{
  "vocab_size": 4529,
  "rope_fraction": 0.5,
  "tie_embeddings": false,
  "lr": 0.00122,
  "lr_head": 0.00541,
  "decay_shape": "linear"
}
Each number is 128 + 24 x the weight over its row's rms, rounded and kept within 0 to 255. Layers, rows and columns count from 0. Numbers have three digits each. The size before them is the row's rms in percent of the matrix's.

# layer 6 attention output (transposed), 448x448, rms 0.0356, rows 40-63,104-127,168-191,231-255,295-319,359-383,423-447, columns 320-383
088:147138149153099094149098137137152123145097127079103132110148129105142146099108123134154145111153118170127094127092116117165118128139151143158110120154154122116168151129122119154128088131107111
105:133126171144101169161130090114148182133097093127115122142134151166100076142116142104122153129092111073111123129093145135138128119120139139141136134133120126152160135131166096109140146110124108
106:121108134151135132158080119114120158134085074132116119096172100120111150115086103126069175118095103109137152111102119136165147134095146144117167118118103116076196120161151099162161144168124159
088:140161152142093176130150131139150104100121150133123111139095109078133130162111107145140122125111173138106084122145126110098124127129072137154130140138103140147089133095143153173087137135119134
093:164149125127161136128107096133113142134152174169137147119103119111156145125122148160073121125080127164141138127118154091105101142115109131140094119131097115116115124123076080149105113146124100
088:124159144130147175136135102083109136127109129159145131076144107102125146132113128110142141129129095176163154109171147150135092160110135158137099107098103085135133106128137152128118157074130127
088:140160174126174168108151167120145174091149132120129138136154153088128098157100141122163168092114089143176131124133151125141107126117112142059091127086104124111104070139159128133132109127141097
098:162138132168131157124127156135147136136116127170099143125077148111123143165128132131112142177169141181132110075170123113154163117116107108161159150165090140174127150085124119090110170149093138
093:157149097137083142118123138095108094105156137141129152141124107165153157098147146147119073129135159158096165143134120142176110136140120138171124144115153155077154096160136120131144129118115146
083:145079137155158145126122106126159129115119097141126135122080124116107165124104117123152095156128100133121185154119122128179156066146142127109157155103106113099176134179129145121124101146093154
091:130097124153150147082133182135163095174128158166123166108117159152102103134127157166098162086120162141118094092136138172141085144110150149152136087107108119113133130103106164100102125144170117
100:143112137158133133145113134139117101119146095162109153147099137093111119142171153121128131108129105141085102088148113133125178137135110086158211129105114156150107097165122138132114127152140156
100:126131131154099152116134112133135131127107122119150135119148152099142119134187105154137091145107138136116138112140140117134124117115138126179192146107086166141143123113137114148138125125115122
104:125096095153115134101130169147183113110097153134102162119123120139135156135165133138148135122099115151123170097135139117138146085142116150147112139130134129147125138153155118127127062102116140
101:167151151134125134133145097134128124153131154147138154134068149133180120148162114160106079145111168135135134147112124146145121117126120173140138125132138116198138147121127144128154169131112137
090:129140145103080102083090127110151090111145151161113106129127102144147099123122139144159094149149143155112116096166080123145134128144134126147125197138174181130151105144122143132104120121149127
079:173172130097136096088100140115141144115138148142154110137096078083093165093117157162151092148130111176146124099115161134154139087142106194146098137112168130111128131156148156117155135083118099
107:153099145100173127151144092137156082096106096114158129136143116110097145129172122134156073121114118102151193108122144144071143058143084127162158134153131133109114143138135154149138108138135124
097:115163135106149100116110104156094139149101103109128125124135153125116128164136144107144149163142126107118138150115144113139129127140093066100118155148098126128080145090127112141089139129153093
086:118169115136139159111142147132126189142088108124146123128125168107056152093123117122097137108102114096124155137104132137135134110127116107112107091117135071113112102182118149120076096109160089
088:109154118124128110129166116106084126139129146136111152084165127154114098134090113124149112157146132123121089118111155162153096153126112099083095109130140097125080161137111136148122159164134163
085:147142148143130131133142113156121121112140137156095176139133162169128158119140121137133123104170153142139083156149146141123094164092125103137168074105127133141157152131158136145165139147133140
098:074135100163121129092105119169122150129119184166136121148099143139120095148142173145157123093140161138100125086153135135124114113115094118151114105115134125175128131134110156081100096087116096
081:156133165142135133093131146192065096070117124160085119076180171116124118135125108165097087123116122114127130130159098114125120160100168151123160130165142137092124085144128141119134138112119103
099:145157125110125137119135173132128131114113076111117170138103165096134128146147117134099144178157143121117091132144165119150145119088109143132156182130097086146108153095139124129111142134098100
096:136122118141118155159141142125159176145152140133165140115102176141103106137127103144173152133181165152141079108140179142107115107119143145141124139145083150145099159094148160129171112128115139
095:102179130173147132107134087128136118113133103087105132142145166095151148091144118123103163154127167100125087114091120154096144143099147183130120176126100122139144146115160149135099162127093151
094:127166119176098087098107184140115130109140134125105138125106151159150130138096174091089104106164150123086101105149162098143111161148078129116115125170116149099130103149128069111140106161143125
095:111143148140100090110135173130133136134104146137170151108145132116118149143130161119119134122163117152095165176103172110104111150125167142144131095147117150107154168150108070145116113133126067
089:161141119138125150156121113105113123102150146128137140144152102148182099140143154091127103120119115161153162115143101120110109116131101137132083149148144106140134120133146146130114128172099075
093:136158139075124152137150140135149138156095141131175144141120141122090120128171132110124107162156140116169086118114151116148157114152143166135158094124122131180143128116116151111125143138110132
100:126123106159135100092083077156150101155104128150134157110153116127153131139152164069110135122097094112108162130126116125129107162136128126127135110133130146086176080112114065121173097093101131
098:136129158139141111152131096147113136140122127152130118107146129069148115124132094136102153133133137105146155139139128128098111125114164139146142120136124119135147088121153148130103156129134121
100:089176155121122102140073129120111113121120116147122143139095155100085093121173129159126095104132115144124098111144166128115123106134129139111155159133085062158105125075137127132155139082147152
095:121125145115076155142123117159093160126144182107133106108166112129109137119122149104132120146131088156072156113126126114106093113158152109140092133153131100114128149151150090094130096143160118
089:140135121082107138139167116129095134125110111137114129126127102105143116105128122127095121123111157094094126102164126158109123130146155087151160108097110108131141085130149113137115058129134169
096:079106134161115107157156132160153109164137082118110129103099144143094130115102153131160158111080153152133090143148091156108110173158147111132184119092119156138114113138138132118095105137142075
091:100154114121126080124145152145160128094078147117105110163144131164138141092179129114148148135172135081120162089124144124147159157140157084110081140160129132139133116151100120085121093145150168
100:123110118154147108136136123132166114118089111153172155171134132125126155081117126155104140091152146109127166180126146143194175177103118130143148149120122146112137115137118087124153168100135123
092:167165135107141104133092098177118110099112116124105107150110139175155134152157084121115105123158149159135112137151103121137147137109151122106126140161154112075092134100115202164130126118110102
097:151110140131144130083126123126171105144131149130119076133107055130135114117122125124102123120124133124100126096119133129121125145108122096135084094144089162104118128137140134111130103114076142
095:164149119135112075096126101123169127130098125160149161134075132145123145178130127147099115097104128131072141129087127132096164107140115140099160135158136116111107113094147108140111092142161157
097:108139097162132107132088135120109109142127150142116119114089091162136116163116138149100148140124119120141120126167137110138140123127097134147154117131128117105119136146136114148128099102115141
100:126175153136135112148113083118107139122167137157096128149104150123130113117154131169135143132092114099179151123147122110112122126096128159097120188108138110146085137111133141126128151145090141
099:114136122131115114094133109141128109129108119111139144127110111149133128124138110115141116117147121148129144101106066116132033147126156113102122120117084116175147137140128140089092115187111146
091:159132140104092171119114088152134116124133106117119147143179127144117147115127101151160097129104119088100121120116131134125084146138127140090159148108124125164158201103143130097087121127152128
103:131145102111102099176118137112126127096126114129107102144095152104117140155102143152111136134118122145101110131171133081138102094171156127134126124149095110135089097120130153102119159115176100
098:150096123103146185149121146138110101127102122126131114105111100160126133137093079165080130126071150149159103118149152079109139117149138152094135081143167175109132109123126147100134092140138148
089:129145136142094115112116126149121153153104092160142129115169144090147126134102112122159087103142136146117119174109104117120131112098149170076146138124157119107125130094149108120129127142125109
099:102167134164123148146141145154133122107134129133118121105118121158150123087130162130131158129148130140135079116113167079097110121116094137154139165106173133166143152106136120152172145082119092
097:081136142163146142131105122106115109142117117096127106142157125142135162170092123156088168136145135076155152116109157097155109143118123150129109093153079097090153120123118100130112164125153120
082:156162150125130110128107105116112083127143140101148109135128124112122137166138131139104124107141142109104098119129155099114129141129090133122101107163076141127084150144114138121105126138126127
112:132155154118114170103126099095100104145141183166150159134120104099114126127161120139135109128133157162116118115103129147081082135179141113150085131142156163100130140108127100135065084118176121
090:151135117119134173136106138107133130105143160135119114128148134150127099134113171128114145125138118146155166113141132159116078109068147111133104131131156119103146132115082113114123113163125094
102:133129149113137169163164159151129128125093123115113150102140147114132104104149137118127121112129122145162135108091120121191159131121135174066160125100117122132124096110116128162150164157108064
096:168135137131121163159077098134146142107132128176149137131072099110109106155136086130120176167126141176085098099172107125153146146156091135162183123151106130145120124096144117133135157143148117
095:135138116135108131184135142155133125130120118132089129106123118147152169144150170132092092105170118097165156117101102139177098133117160167164179169121134138125182130136125147101164151136096122
078:141120143113150128101135097151144136089164107050112152121125146108138151114119137094127129160152115091136091153118130119141160119129147128131159141153132158197131109123148118161120091122138162
102:147092109115115121104096093090092139161141158151140131113114136116144131164138096159098086127166146168096136121085131152135115106143124122125089120151133115094120117128125091103100063129196097
098:143141127173124133164129137135088139124123140147120171115107147127083184142150155105129142134140144158169143086133153147136197137162121115115144154085097123118125109133118122154104153137095126
104:097108147135140129129123106118138131139133113113127112127146147135120112168140133134165140088124175138135137136126082159155142101135185129113158111106132150137125133128154123140109099130145133
097:105107086123157157113152190146148151098117139107148125133153095118140122123176147155164150099115132164131167072131144125102136111127178105157108123142107105131162134118127079106152081143126095
103:167129122139135159129131135100131133125091132155144135136056150109107096145155121182139092164135167168110121118142091124141160126124110160126153119124141121167167081126115135112132158125147087
103:141124134110100128080169127124120129122136161113102129117131124151131133137142129162169113142150147151106107090141107130133132157114150114127098157157137125131091173104120139148125087110139148
088:145137157077172092144102198157109126124102121130098058140107132137131152128177140113130146167127101159171146141144125157147140124153097137129134133155172166112148122111131149131142094078140115
100:137121138096172079149153085131126141137105119154187103157138132131076144150154118126133098141132110150161151154129104144104148139130158129101141106125142115123109120151123109157084091085127125
097:116138131131139095128157080159114103118103128117158080145151120145122157166116170124136145156122125103147136131118110135139147116111126103172131123103088122088146117123118123112104147139131076
090:143099147150110158142134124115122142116134119128137147152155141120100150104154127132112134152101111102126163121109139126113119101086091154113076166089109126139072096120098121099083132109155133
090:091129136144103127139123120122090119147158127123136170098152161139165122165113105159149091113128172127112142153167115154147119184158159123099133164168085116096141116116081140132123149152124166
088:127128152173116107110125114137124123113144154101061135134141128128149104126105100145142087102140122104151075126162124130113078117148137145111175144133091136119129138105141109122132136087130122
096:174114110138124097122127125121109141106176114137148105100111134129136110171120161095137083151110136140100160133096082134144123131160135127135130106139142137132131113105143162108111095129145097
092:140080100142148157123157144105116085069129152169113141093095145123118102143104115192135070103081114146140107130159122125129120105113132106153167117132120159102133082139142141112117127171139151
099:133067116160151130163141101151130186120135111135142187137129138172122129170131128134139166135148132130103113165154125142163130133132119142093128168097108133118135126123114150140132105126106170
099:133133160116167126153113111147136154137142115171121178163146106137129115140107126119145180182166164172062093106143127141127104126141111156142170122141106138136096135156144145139168138105156137
101:119071124114150173130106121120123129149123141131115174149145120166103117116106124129162111128168149163100116161131150094154125170164124124138136143109138141077148103117116114128161090124134149
097:116141148128148110161176111104114117136122114145134144118151094129139141130097100168173134107099115148068109150108138140141152134085139122081107084110111122107118089143130143152132140103167124
102:080125100127137124123134151134103139120115145101107152140188116139159124097137105102153148113119171111072172111129167109118125111120155149130140119133115155079162113129130093090156146136109145
104:160106142115129152185134134140109131114073117137140132103117162127119136095109168155145178165081120095144131131091100101144149131126116087154097131141159142102153110161145124126132128131138125
090:147150143119154132082145131090111167147127140154124108128117133128074105125124152121153118155121138137152144151169118126139145145151134171137171136147131117155158104102120120169138154126144162
104:143155161122108128110139084151109180160148124105156112178112127123129146128144128123171115121134126150181114106173084126118122137120168124133132103134121137150119144129097145115148125083142130
103:082124128153085127147130085158135078154121103106116140120133162087145108116107157145201149149117122113130139157109132120121120099109110169099115135137118151085121138081091093109100149127096103
100:140148123127095142139095122114154151135136136134146153153105071102099118136104118106110173121188158149114083143116154129106117185162150133160165118101177107128111133117158086094167141084172171
101:162146134131130147141119092133130103124158135140098136156069111137090112137102132129128143111141156175109095152111124121140134107147123124131140116139111165149116123127117133096109132128124082
105:117106141147095136178152137116144112120122093082110094143138117083131142092162142141119120167113094106136135168151160159132115155120116100155113122121137129146094099157124135129122111158118120
105:131118122101136117126127103145111077128145128094146122137142071101125119125114087154137096135160134180152160110151165156107115125144130160147145148101149119091079153108102120115102137108139142
096:125131144131114107153165173090121106101124165100153090084123132133167121138099153127101124075146125111117153184126148145187138143097110108120118186171134161095125158142117135111105108127081133
101:095086141149183119152100152134122153139090123117129150099129124181130124133087122101137132128116117118102070152140118149144126160165137091154100114106134094128117149176122135117115100140154130
102:155196116118065092129182107103112136103131135075133118138165110114119178069132135145129143134162132135075101134101158119109088139119119127118129138095152093114160120121144100121138144135138074
107:100106142112121130130155146102152103173104101134100113113094114132121116164095172109122164102120081158144163110150097151134146146116108117150125156120107142113108116127103162086133124135154118
099:109179140075127118150146124137138140127128128112140122128078131125091105137145154178136158124151146155124089142144153105119124165185094136121118140165101122080107090151166166160127108104183126
093:145115158130114151120140121149143132125096152156095107138155123120108134167127100109135094089156147090107094109110163129141133151153144114156133117118104113147140097120144129108154143146157139
093:123110174144110127145134123099114130178115135135123114129134167113166148152133136117131135151153081117172150147152129158143166068119094123112119145132160132131080143107160174103141148158131134
103:123140126140067112132116145109134091127091118116089094159110141088165129162101125116142107139094155105128110160107133106156142149114137136113109151120156114167128120153130119153164149088134118
090:119145110115148148139142154172127099088134127115148150124131095108136115104100081155114124099133089163135167143109156162151106121146132165115138162156114162110184147142143131149120176154062127
093:145163116192146126167157109197103148136128144121107155132157103158139117111104142160130143106135104151110114145118093066101107130122161102091141082112138093137136094130125132116131137154111086
101:158088147132060127124120168118117120106147158145114149111155178149170188116105147143139135119158120076140126101124111145161106130118112126153123178134115155135138106117163104108136131112112136
096:140166107126155099120144156136130107133109135108118123114105134107152154139151149134092130150082108081143133150116099125138087135140176101136104182138126122142134122112138140149130125111124154
121:136123126134167161140146085123120143163104180119109139141132110120152185109101158120151146141121153135139138168159145127159113145132143137115152117076143075091137146083102128084131143176082105
105:113131138114098171118109096131112155144061141157150151157125120150132104122127154119134123147153148100111112132170080147135112126125129140090158145158150126151100122144137107155159117081134143
092:124128161146121138127155143121145098141161127091152114135130139138120152087120126119116149156174089175164092147143134141122118110098148136159132145152121132170088129103088113156162104164096127
102:084154153132144118173110111141077128155143140112147119098112143170133133148127092154143140118137158131155130137125152159133091142124132102130169081134075098121131148081106135148139094109138101
107:113113114100156129133134104121095137135133107147145108126124146091144143167116121157133141080126150110102133162115123130123138127089117097134180125114109117123127126105128088121124115091123106
129:161116127147098131095117155117119096137130137133146108138131170072101112118079130171135147158090118153111144100134083096137076120132143097153090112153148151144129099141106131135070128133164146
103:116157126160145129169117089113144133105115158125097124132105097165154085181119169164148113136130150143141171116154086160139132151069114096131178128140124156118183130137126109148127114145093095
110:139096145114110107122157127118143154110116132135119158144088079099146172138134142099152117091108123145183106121103139108160141124167171150131136150127100108136119144103156182098175191143143077
105:101092145114103143142089125103164104095098147128143154126110160115141124126138132160129098111075154131134129164124107136107133096129156127170137126131114146113117148089088106149148136130153115
109:122134147137105150149119111145122092108119152140126137112122111108130098120103123158105094131133123155140078138101086155152130161093114139090130150116145135132134120127126134084112126114106172
097:119137107135117143098077116149099142122169134081133131145155134101102092142158134173141152157129134182117125133094110087140149078088179129158122146146108163172135063128097145117142104081119167
114:151156152148149142127130114079122148151120147148126127134132115123119123133167096106118116161133140127146143128114126185118116152126104133110118117102098095097135133088138102098111081157123139
125:128156099134112135197113124097089089134120166164105132078099136154109132107122151140109097144160144091156149148140150118156168137136113149125166122108118112130149121132113109109109124113122090
109:124097133121161135121110130086095109129169156143164106119103120082156130176120161141117154098170215146112170130144091163146121132141140140103144138162131154115127143058130113115113133108119128
107:114083164120169111127155146117134154137142108162128091131127130137136106166160113119098148122122156145131106133136159158122100153142101122142130129105093105120098148078152122117184117182103117
113:134121129145089137128154093145139176129091183118104165137115096131105150121161123079164098126125156116154125114112127128156118132145085133104118103076096105120127125109164129090144181155105102
116:129091191115108094137181108118118151179095117110108119134113093093096121154113169117154138128156126174141140121127116112096132145146153103101127095105144114122084180107143157114123145097110135
118:130150151108117058137125139121149128141107169110102114125092132084117133133099173180158158101128091115112092126122110124123125121099107117108108123158144202106127093163137194148080125143165136
101:110130145140133110111163157176167161139094124129114105112132151166131097156119157148098123132128139117096099126081132177130094140071172120148114081131131126129144091145130153099106121120121187
111:122095138119150096145145105114106110166118101140141097107132168115121160141117130131147153126115124166188113116133107158139102113113122107168151124112118139141115122077154137124145130133096115
101:124108123102129123163148101138124131121134117121108156129126134157152124101096103122128068128089130124110113134136140137125103120132136153150138167145137143141158126132103171099118134182133121
114:099186130100156124132146110121114137152119137123152170108170121152117176135091124128162135132135132115103160163133151164137138161138144128096148189151122112087195127109158108159132116156100161
108:166108159159093122138127122158135150136156157107114150144141140135118093152125154138167104134129138172114090099164091111121082148129177126069171133115157121139089132130132138125088140106112146
114:138101182106112143106082116080113121118152149183167073149118110142183132137142147130103139151122159110129155139097136188134137141160144132133135097137150135124118153059108150116146129142119116
096:129099087134113153109129138163123110084143146099145122155150106152133157114148152152151133132088154132114097133146126121123142087153177113155097155122149127105119128094103127118121173140128110
101:120149147118117127123162126131137133116127142170087100097137155109087124134135113051140119072163129115102124141096142121089091115147110092116128186117105151162130147139130174119135133087089127
104:101146128136098162091118153153166164126121116145140126102127143122117136145117159111147126189131117127117118132074179157146155135126150143146157164098133127160109149123135101102101138096100129
097:112146139139178146119137114130135135156116163117144098153142130128119091144110115143152156159187125195180108116154161136158102119152123139144126131120131121135111169133141133131179150164156149
100:130143100113106121083203109137104090099098111135098062114124146139156159122154122139115114112154179139119165103066134196146136094114151138126096160166120111120165115114135091123120138096089152
106:149136119088136119077140155133147100143118128115083116106110142132116117098111132098137142123136137119141135151184129125197114098138075143118123156120128177124188142129169103103166145149123160
105:143157131135138105118105192146143130153125145147129128138150136099153124168140134093100111139194096101063129159117158149088151109112144136122141132131086170134153200149129093140113106113115096
098:102129139134076114133146123079150163136126150146117121143092097159136107107128170159122139129127147143162140113106135116146143154123147135089099116132096158124129117104127129144133151159089101
097:099107119106145153093128121140182139118099146163141166128120124107129168132148128109115115128162161085136140173112112146133106125126131103155138110125124109174082120101127103113073121136102094
105:145112148151170056126112115121102109145150175131175174139118104135108152104137112114104121153145104115059110131125163147087152170142146105100118134177145134070176137165109137099123085101122127
095:161152138138173109163133135138148128104128159155117115115111119091115172122145093134124093137155156138143158153151144104147118142113149119127142129130112138166129117120120168150113136142142119
102:120144143106121086129144164117138134125150119138106111098111143133114133125129140133127152099165144156128128126149178156123125156110129099138132170129121110187129137097124105142121132123124177
101:110115138095081150140169113128098135095123138104108123121154100130133135121104128130087114138108102130113121150164109107135140116127131098160142134132135137142127127132161155113089158160125125
101:119148129107138115171135100108131150124145128129109123144146095115132176158127180123106132170143162123131137164134127140092151141136141110092128160148104102123114139153159136132141109142141136
107:095116117110148129098154126132124155164141095134149104111113120148080158145102096113125145175104103175120146139166090166098119176126133129160196084086147134152127091137123154137142075137132095
099:112118126119152151149104134108174126110090134145117107124164127093139101140167140131130115096186141114138146167082097148098085157117119112136108091119158123146117121121105132107163177184133131
100:095109127142163095125092140155132068143097136145148117133130121100111144089105099136140165119184148149141127141122137135143124165104115142134155119104107115116145112129153123118114121119135135
100:165123135148136147101152133158156134106105173112135160119117158124155145125158128123123092122129137140134162161146110111162127145103113090107103154112124109143104149155140159178145116121117115
097:131123161162145125107107135099146135133122165194095117122139067130136100131108138169151101128129124121122145108126173124164117142089147103173081097121110130148099119148139140105127135132113115
099:124104153112121150076121087108144146124136143135109143183098149128105136123078123113153106133129144137066154118093130183079180103131166148080158110162115103127102174102132119147077124188108116
098:130106147098150166159127093125138105112182136118082149132128087173135096126139159127162127108134144112132128129110120103139130100106101114101185110062144155097132114140121106151109143101133129
109:130155126135123138097163122150145156113128120142120136101135122130104114115097118127113126148104115105163118113122120140148120122128155139134136168089174139115110119132117134127107140122064131
096:108118167132141118150153152134131110147094124111122120109157140164086137154130150101060157079170103144152107134136093165120102141119172133165143101133107102115120137169153087138142132170155109
105:138114103083116143113131119138115109126117094107070118124144142092130132133132097107143131110136061095137125161149120123162124082142071150122104168109124092121156141123156131081108103141142112
101:127143123100133125143100195120155147124139120085129091114104125113087138142123163136141101142100125114144135155149160126098115121136169178094106165082108074177124109131155135139126157108151149
102:104144102105136123109098135140086119132115136159112149136128159148118122129102112172091145073097113109111081151151120121092151143129160156119124095170147134146110101096181103122102132124114111
099:133143116123121134097126129132108113093093169152105126112124086086123142084175127132114131122118146130118153119118170084130082102087117144137135152153113093143139166108103148120127122100109071
103:116166125136093109123138150152153122108078085134087141132180136117125147093108161135177098100149123104127109155083139118129095133106168163096111118139153121140121105123100113138115090137133124
107:147175152133140130160154080150138101102129142097133134123119139152155144120141093162175101145099134147157119138116137134113069127114105150148148179119162143152141140104117135151114099099152143
099:101124151140106122121116151133112144131084137119101113120137140080130156149116122151125111142130097134122138132092118152129104127108138131134113148115093102150158135104132072141154167151133169
119:169132161108149151122122125145117115165136129144140121185061147110142138170103102179130116169101163156081100111175146113166132145119079161139144108134143140142143156141162116139109149095152142
092:123162114101135145096104116146141091131146148146141110143082125103147136156186148143146111157138187154126085098178123129103124174168073130135128136160132136104148124129118126129095121125143126
098:095085131099167150113168139112113097104135107102118128103136099118107115063086129089131145097119139140151130137115141114144104152145151129158079089098126103106128120144131133116159151140119135
106:140156138136117110150187161115155132119111107096100158127164131119097120121100169094136128122107106122161134146114130162138120116106163121120136101109147096092161081127120077131115141145112087
098:172130130122147124127078104150097158129144138165129162164068116140126170150123092118135145134127136145096108112172188130156149154148103115131167121133096143139132135137143097125135170138119159
091:130123134129133092148118106146124107138084122143151128095141140131152200137165141170113068160133124086199135134111090127137155132096137110149108136167111123118153128092127163169148140070132089
100:126170126143104091112153135176114116080103112087116114125176133152144141113142157080130117153137094100104126114134127127126143115126206140151138140127120141153142144099119109119109096146108136
092:093112120128149103158148183121138167130162138141131163097132116125098104118106095113159156138157155158130131141119135148100078153141122126149174129138111126107109098136101121131130125119150105
089:152110129133162096138099165152102137086143124134147136143071121160081143130145159158130153163116116155109142107135189120105156107141137062158132147078096104132130111151104106153140099118139139
104:088122101127122135109089136130124181161118103146145122137133164124128125149126144141104132073118139106113131111138138146074109116130140122151174129123120136129109138104111146115139128128136136
100:109122111122112137143132195173122138096093146146118121131093085129148171126166131135173128133131127082159136092141146130154107157135158149113135122124138139155148149140106093099172123106100153
092:175107133123160143135110114150128122158123142145175150153056148077176172144127097167100135156137134149152136092133142091121143110122096156143161082127142108133174109163146120141116176161099141
104:143126143106117107127144131128107116105127161126130131106123089110148143136147097145160086177137141103112119160161157107178113135112123138100096166157110126121120136158155151164135128119130099
104:151127108078131091150118170126160150093135158156095082121137105116109159104113153157141118138123066097167124137108109128120113122103143146131087141084121105146130157110089146125175141107096128
086:147094106118150109112107115140159111165100138123148128157110111145096142124139112160137068185105094105113143186181131187104150052119080136122152100107105118122105150144122162156109118172117139
101:134152160164129078108137064156153116101145109136165135142108114130164144171147177118140112132129099157126151105123161105127141151116135122112141117105116126137137136130124101129108089114119108
105:097142134111115112111154079127115130109144077134128130131161110104083112074122121143135112098122118126117126093099143127123090104118177153139077141109105101114119086086095171100105098149109130
096:112104106124102167119105110131108140150110137123108164154117182116134117156101142166132162159113147098143136158209118182096116146141114085077159082165088095120145148158127136146128158174106154
094:130114139115171128143153139132109114151118132123120155173126146081146121136110143176126135130140124156083110111163140109148071110152093123133122105161117127108120104163131117091146180119140155
099:153095115131131085139126096116156141146137090135143153153149158174095102143148152123130138149119144120106151118133150132096149133137159142167140073160114126130096125145144152133104094107193095
103:077100110112128155153150165106099123128150098155147150101159148140113112154074102159078137070117121133152159152117142146140114113147125143135130102128094091120148083135143141128154155130095132
# layer 6 attention value, 64x448, rms 0.0347, rows 40-63, columns 320-383
098:100151115148097150125126166086117128118148144107142129120145138141177157123112167113100073137105108108098088136079099142149120096145179127148130159125127125103147123100091153121116131081082118
101:129165128117130093135159140117128068115120159129128098156106110084087137143107170164153113103093146147161131140138164126116103108143078152143162144125157156142121126150137153113132151097093139
099:102166171116093161127139142121159100098130115124118106106140146151113143128147134139099116139131135145164152138098139171139109159156125134137153155156142124145136142090107148128132107142107142
103:152112124148145125110135076115132102104076172164141109119104090161102169111159122143089128116155104113163090136151108148150136131129140137153137159099151066116113159135119143106076140133162143
105:081145137146137157114155126125134128099179175088172105125117132110070102105128076146139135134136137141114118142159096134090109128161152117132146112149105113159126120131137112161088111110081065
093:156098133101158165157149163098117118111129153103154139141124146122163077141151135088104156089129119099166153096115163134145108120088161115155125125111143122151128187119090086120153126141120106
101:162128134142137093131108138142146130140144160095114114133133110138144131117161164145131096139139108126129112092088115132138120120145112128133154121110162117087114138120146148138164179122161091
098:130101112140138083143083111165141147104109108137132156170152095126164156169159099089120107078181142149126108108124140095130102141125167150153195128132132088108124116146133131116118139104159111
098:126086164109099103164103122117132087125160103151131105097150130108147127097164117148124085136148142134115131126123108080107123110108095146098114153149097113150158123146115093113134112181147167
096:109113142148140094119148147110149097142166130086122145139132114116131133125108121121171116132132116125126127106169099122153123132156102116141128099102137170184097142169114133150169123135123106
101:124128111121130152096141161138109147130166157143140159139094109105146135186108126136093158134159155096115098100126160129119129106109148132132153101152135106153133141135147145098142167153114142
100:162108117129101129141119116127137137103116108093095139098121107146140159138129182141088160149145151110146090107127154138111112132079149147165137116137122096155147127162123101130156098150120120
104:117133144133150155163103128129128154142164175138134126151102124113101110139130122143143120118108152171107094118178113117128113118117113157124143099110159140116122101109143157111149119144116086
103:113143151138156169148115140157156082134143151162107094143141102114157125131139070141103154124106166161135100083164154098080118148154131106147118105145137133099105139111124124104165137110137114
100:103092158138148133106102103146144149158155142097136080103083140083120152127140134135130108094110169115181111121098115116094161177114161180113136094156077150107105136097105143146153153128115126
102:110170165102119133133083176119113154124146100128141158095146138096163180084138089167117066104150159104155093153131125115133148095147167132140117160082142147112145159104132129152123116102082101
096:153093125135126120161094131155109081159121160134121133099149120168109125104092110165103146106127141130158107099102144096112146104117119122149143117157117126142132178174099075105139183160108101
097:138116127098142157114142084172124144115133113119158090128102161145140140123122095106137140145106168165106148103130116126133131115138116163076073135163127165116156154143074099139093112141129147
098:095152137122146103160118141104113159127134137118095146114155120154094142106106134124159138137119098153129107144120145082104092162123106093111118125118082147118176103093127093140091159184156159
100:160131143162144153154152141129121123118146123108119131134121147153105103144139107153098164158100087130103143149125122136095144105147128140131115112138100101078131141089115123145142135154154156
098:095128108125126116160070171107101161130142145138147128090062142147145128127115154081190100162159127110172108113164145101095124180147151105142108150134100102147126107132132174140106153151116156
099:142133116127121096119097118117171139157183100114140105135137120077114136090136144087126100118160095114112123114145119169117103114116125126149122123145109114150096086160126111159129167147113193
103:164169112147149097120113133132107095139132152130164115116086117069129147162098136098111137103147138139089126141144091124121112140111185100098108127129143099140135125147153149143155093105127096
099:140102113115077170089095151140085105123152177169113133136142154122106115149134105123124137084113123141127147165116159111122108129125131138147098095109134124116130140142139161140123132116159100
# layer 6 MLP gate, 1792x448, rms 0.0385, rows 0-5, columns 320-383
105:099143111115108133121106134156110135090144125142114127099171065115121122130135142090127134091132133118122161134120125099107125135110111189135123183122121130149109089187129158169135100148131123
103:118131124122120121141092131102182160119114142140157119091112120093072162107149162105093166128120119130129143151138128135117169139088135128144119130153126122115149111123136129140138126111088123
105:126109095117127107103159112139203167146117124144095149134152113136140100148128142119159124099155143144104129124062157136147126124145112146083127138109124137162113105109122131171163145121107117
095:127086157116144136098134147178126089117108118136121103131099110090146153101120127123109110120103117172117143135155099147106093089174119154109096138145145119077134141158165058124145149127151112
101:109129114092115090143143131090152128175150111110118124103152143150104132153140123123150148153134131110112114171113169090107136157134134145140134143115104155144115129125158171138145136129120090
102:128140130109146140149101153122138085135100116106057103115105139155160105105141126092153133103157138083098160102166116089183132104117102141135171092136108104157120121141102095177158129149131096
# layer 6 MLP up, 1792x448, rms 0.0381, rows 0-5, columns 320-383
104:080134078130136119134101110146098117143129122099091136137141106080172125104124086162098157140159126111124146076111130138121133136163122145130107168159083122083121131115084091152125129115150127
103:117154130146137107182126135168116105134137146149131130132086153167077102097144102154105121133128111112150155099145108146145110155118130163105111099096134073113133100166101157116119164140138148
104:198093168137183136100122115157152131132134143129152092150094119108125186129171169141140147151087093124133093138113116133123137102101127061142114097111141137108089102137160116110142158108100137
095:104118107095163147079140134162157100120129137095133148144166133113123104137122116134146159112132145121138072076123124141058118172176154164180094143129144109156110156112119119104160119115164144
098:145146139119128134113099145104086106160122096108120159139130134169150167132096145088127137135137138158168165161104116129091129109146184118097097122194143119146133112142156144117122115091128111
102:145166134149129107099090124125130130109145092133089090090128116145151111117159151123165147144116161111111167108102129159116138125087166111151130124105151104153129116105114165119112142142108116
# layer 6 MLP down (transposed), 1792x448, rms 0.0286, rows 0-5, columns 320-383
105:126130151107172132146115116164105147160132148138155130179081119143148135113107084123151106153110122102122097093150128119157109105143155100134126126158170150118103165104137129149133153130129178
102:132145124119098140149105119101151125103145156127129121131108148103093095086151140162150111137138128095137150138154121113098125142114138141138132143133121134142135107137123084146130178122119151
105:136133142168150150111091150164111082129151163128097125152096141120094122146091064136155132133161132161167125142154135190122073111133135114124159132109131154144127144147126129112131146116128137
096:099127134152116105148112139160137148165102113132096154135086101128133142151118146154097093133091137158141139121119171088131118117080112200098173113113085134127164132112136127140126152147119114
099:153130121139147181134105176098061140130128098141104114138109141139121141129140114082127172095124147093121104146112143171111138125116135097130132105114109112144132123130140123147089098158098140
099:131112148089137142115117127156086135140147151142144108117137132137087112101113118112134141129129124128153129129170156134117090116133136102133147141131112156128116130157064113103093141119147109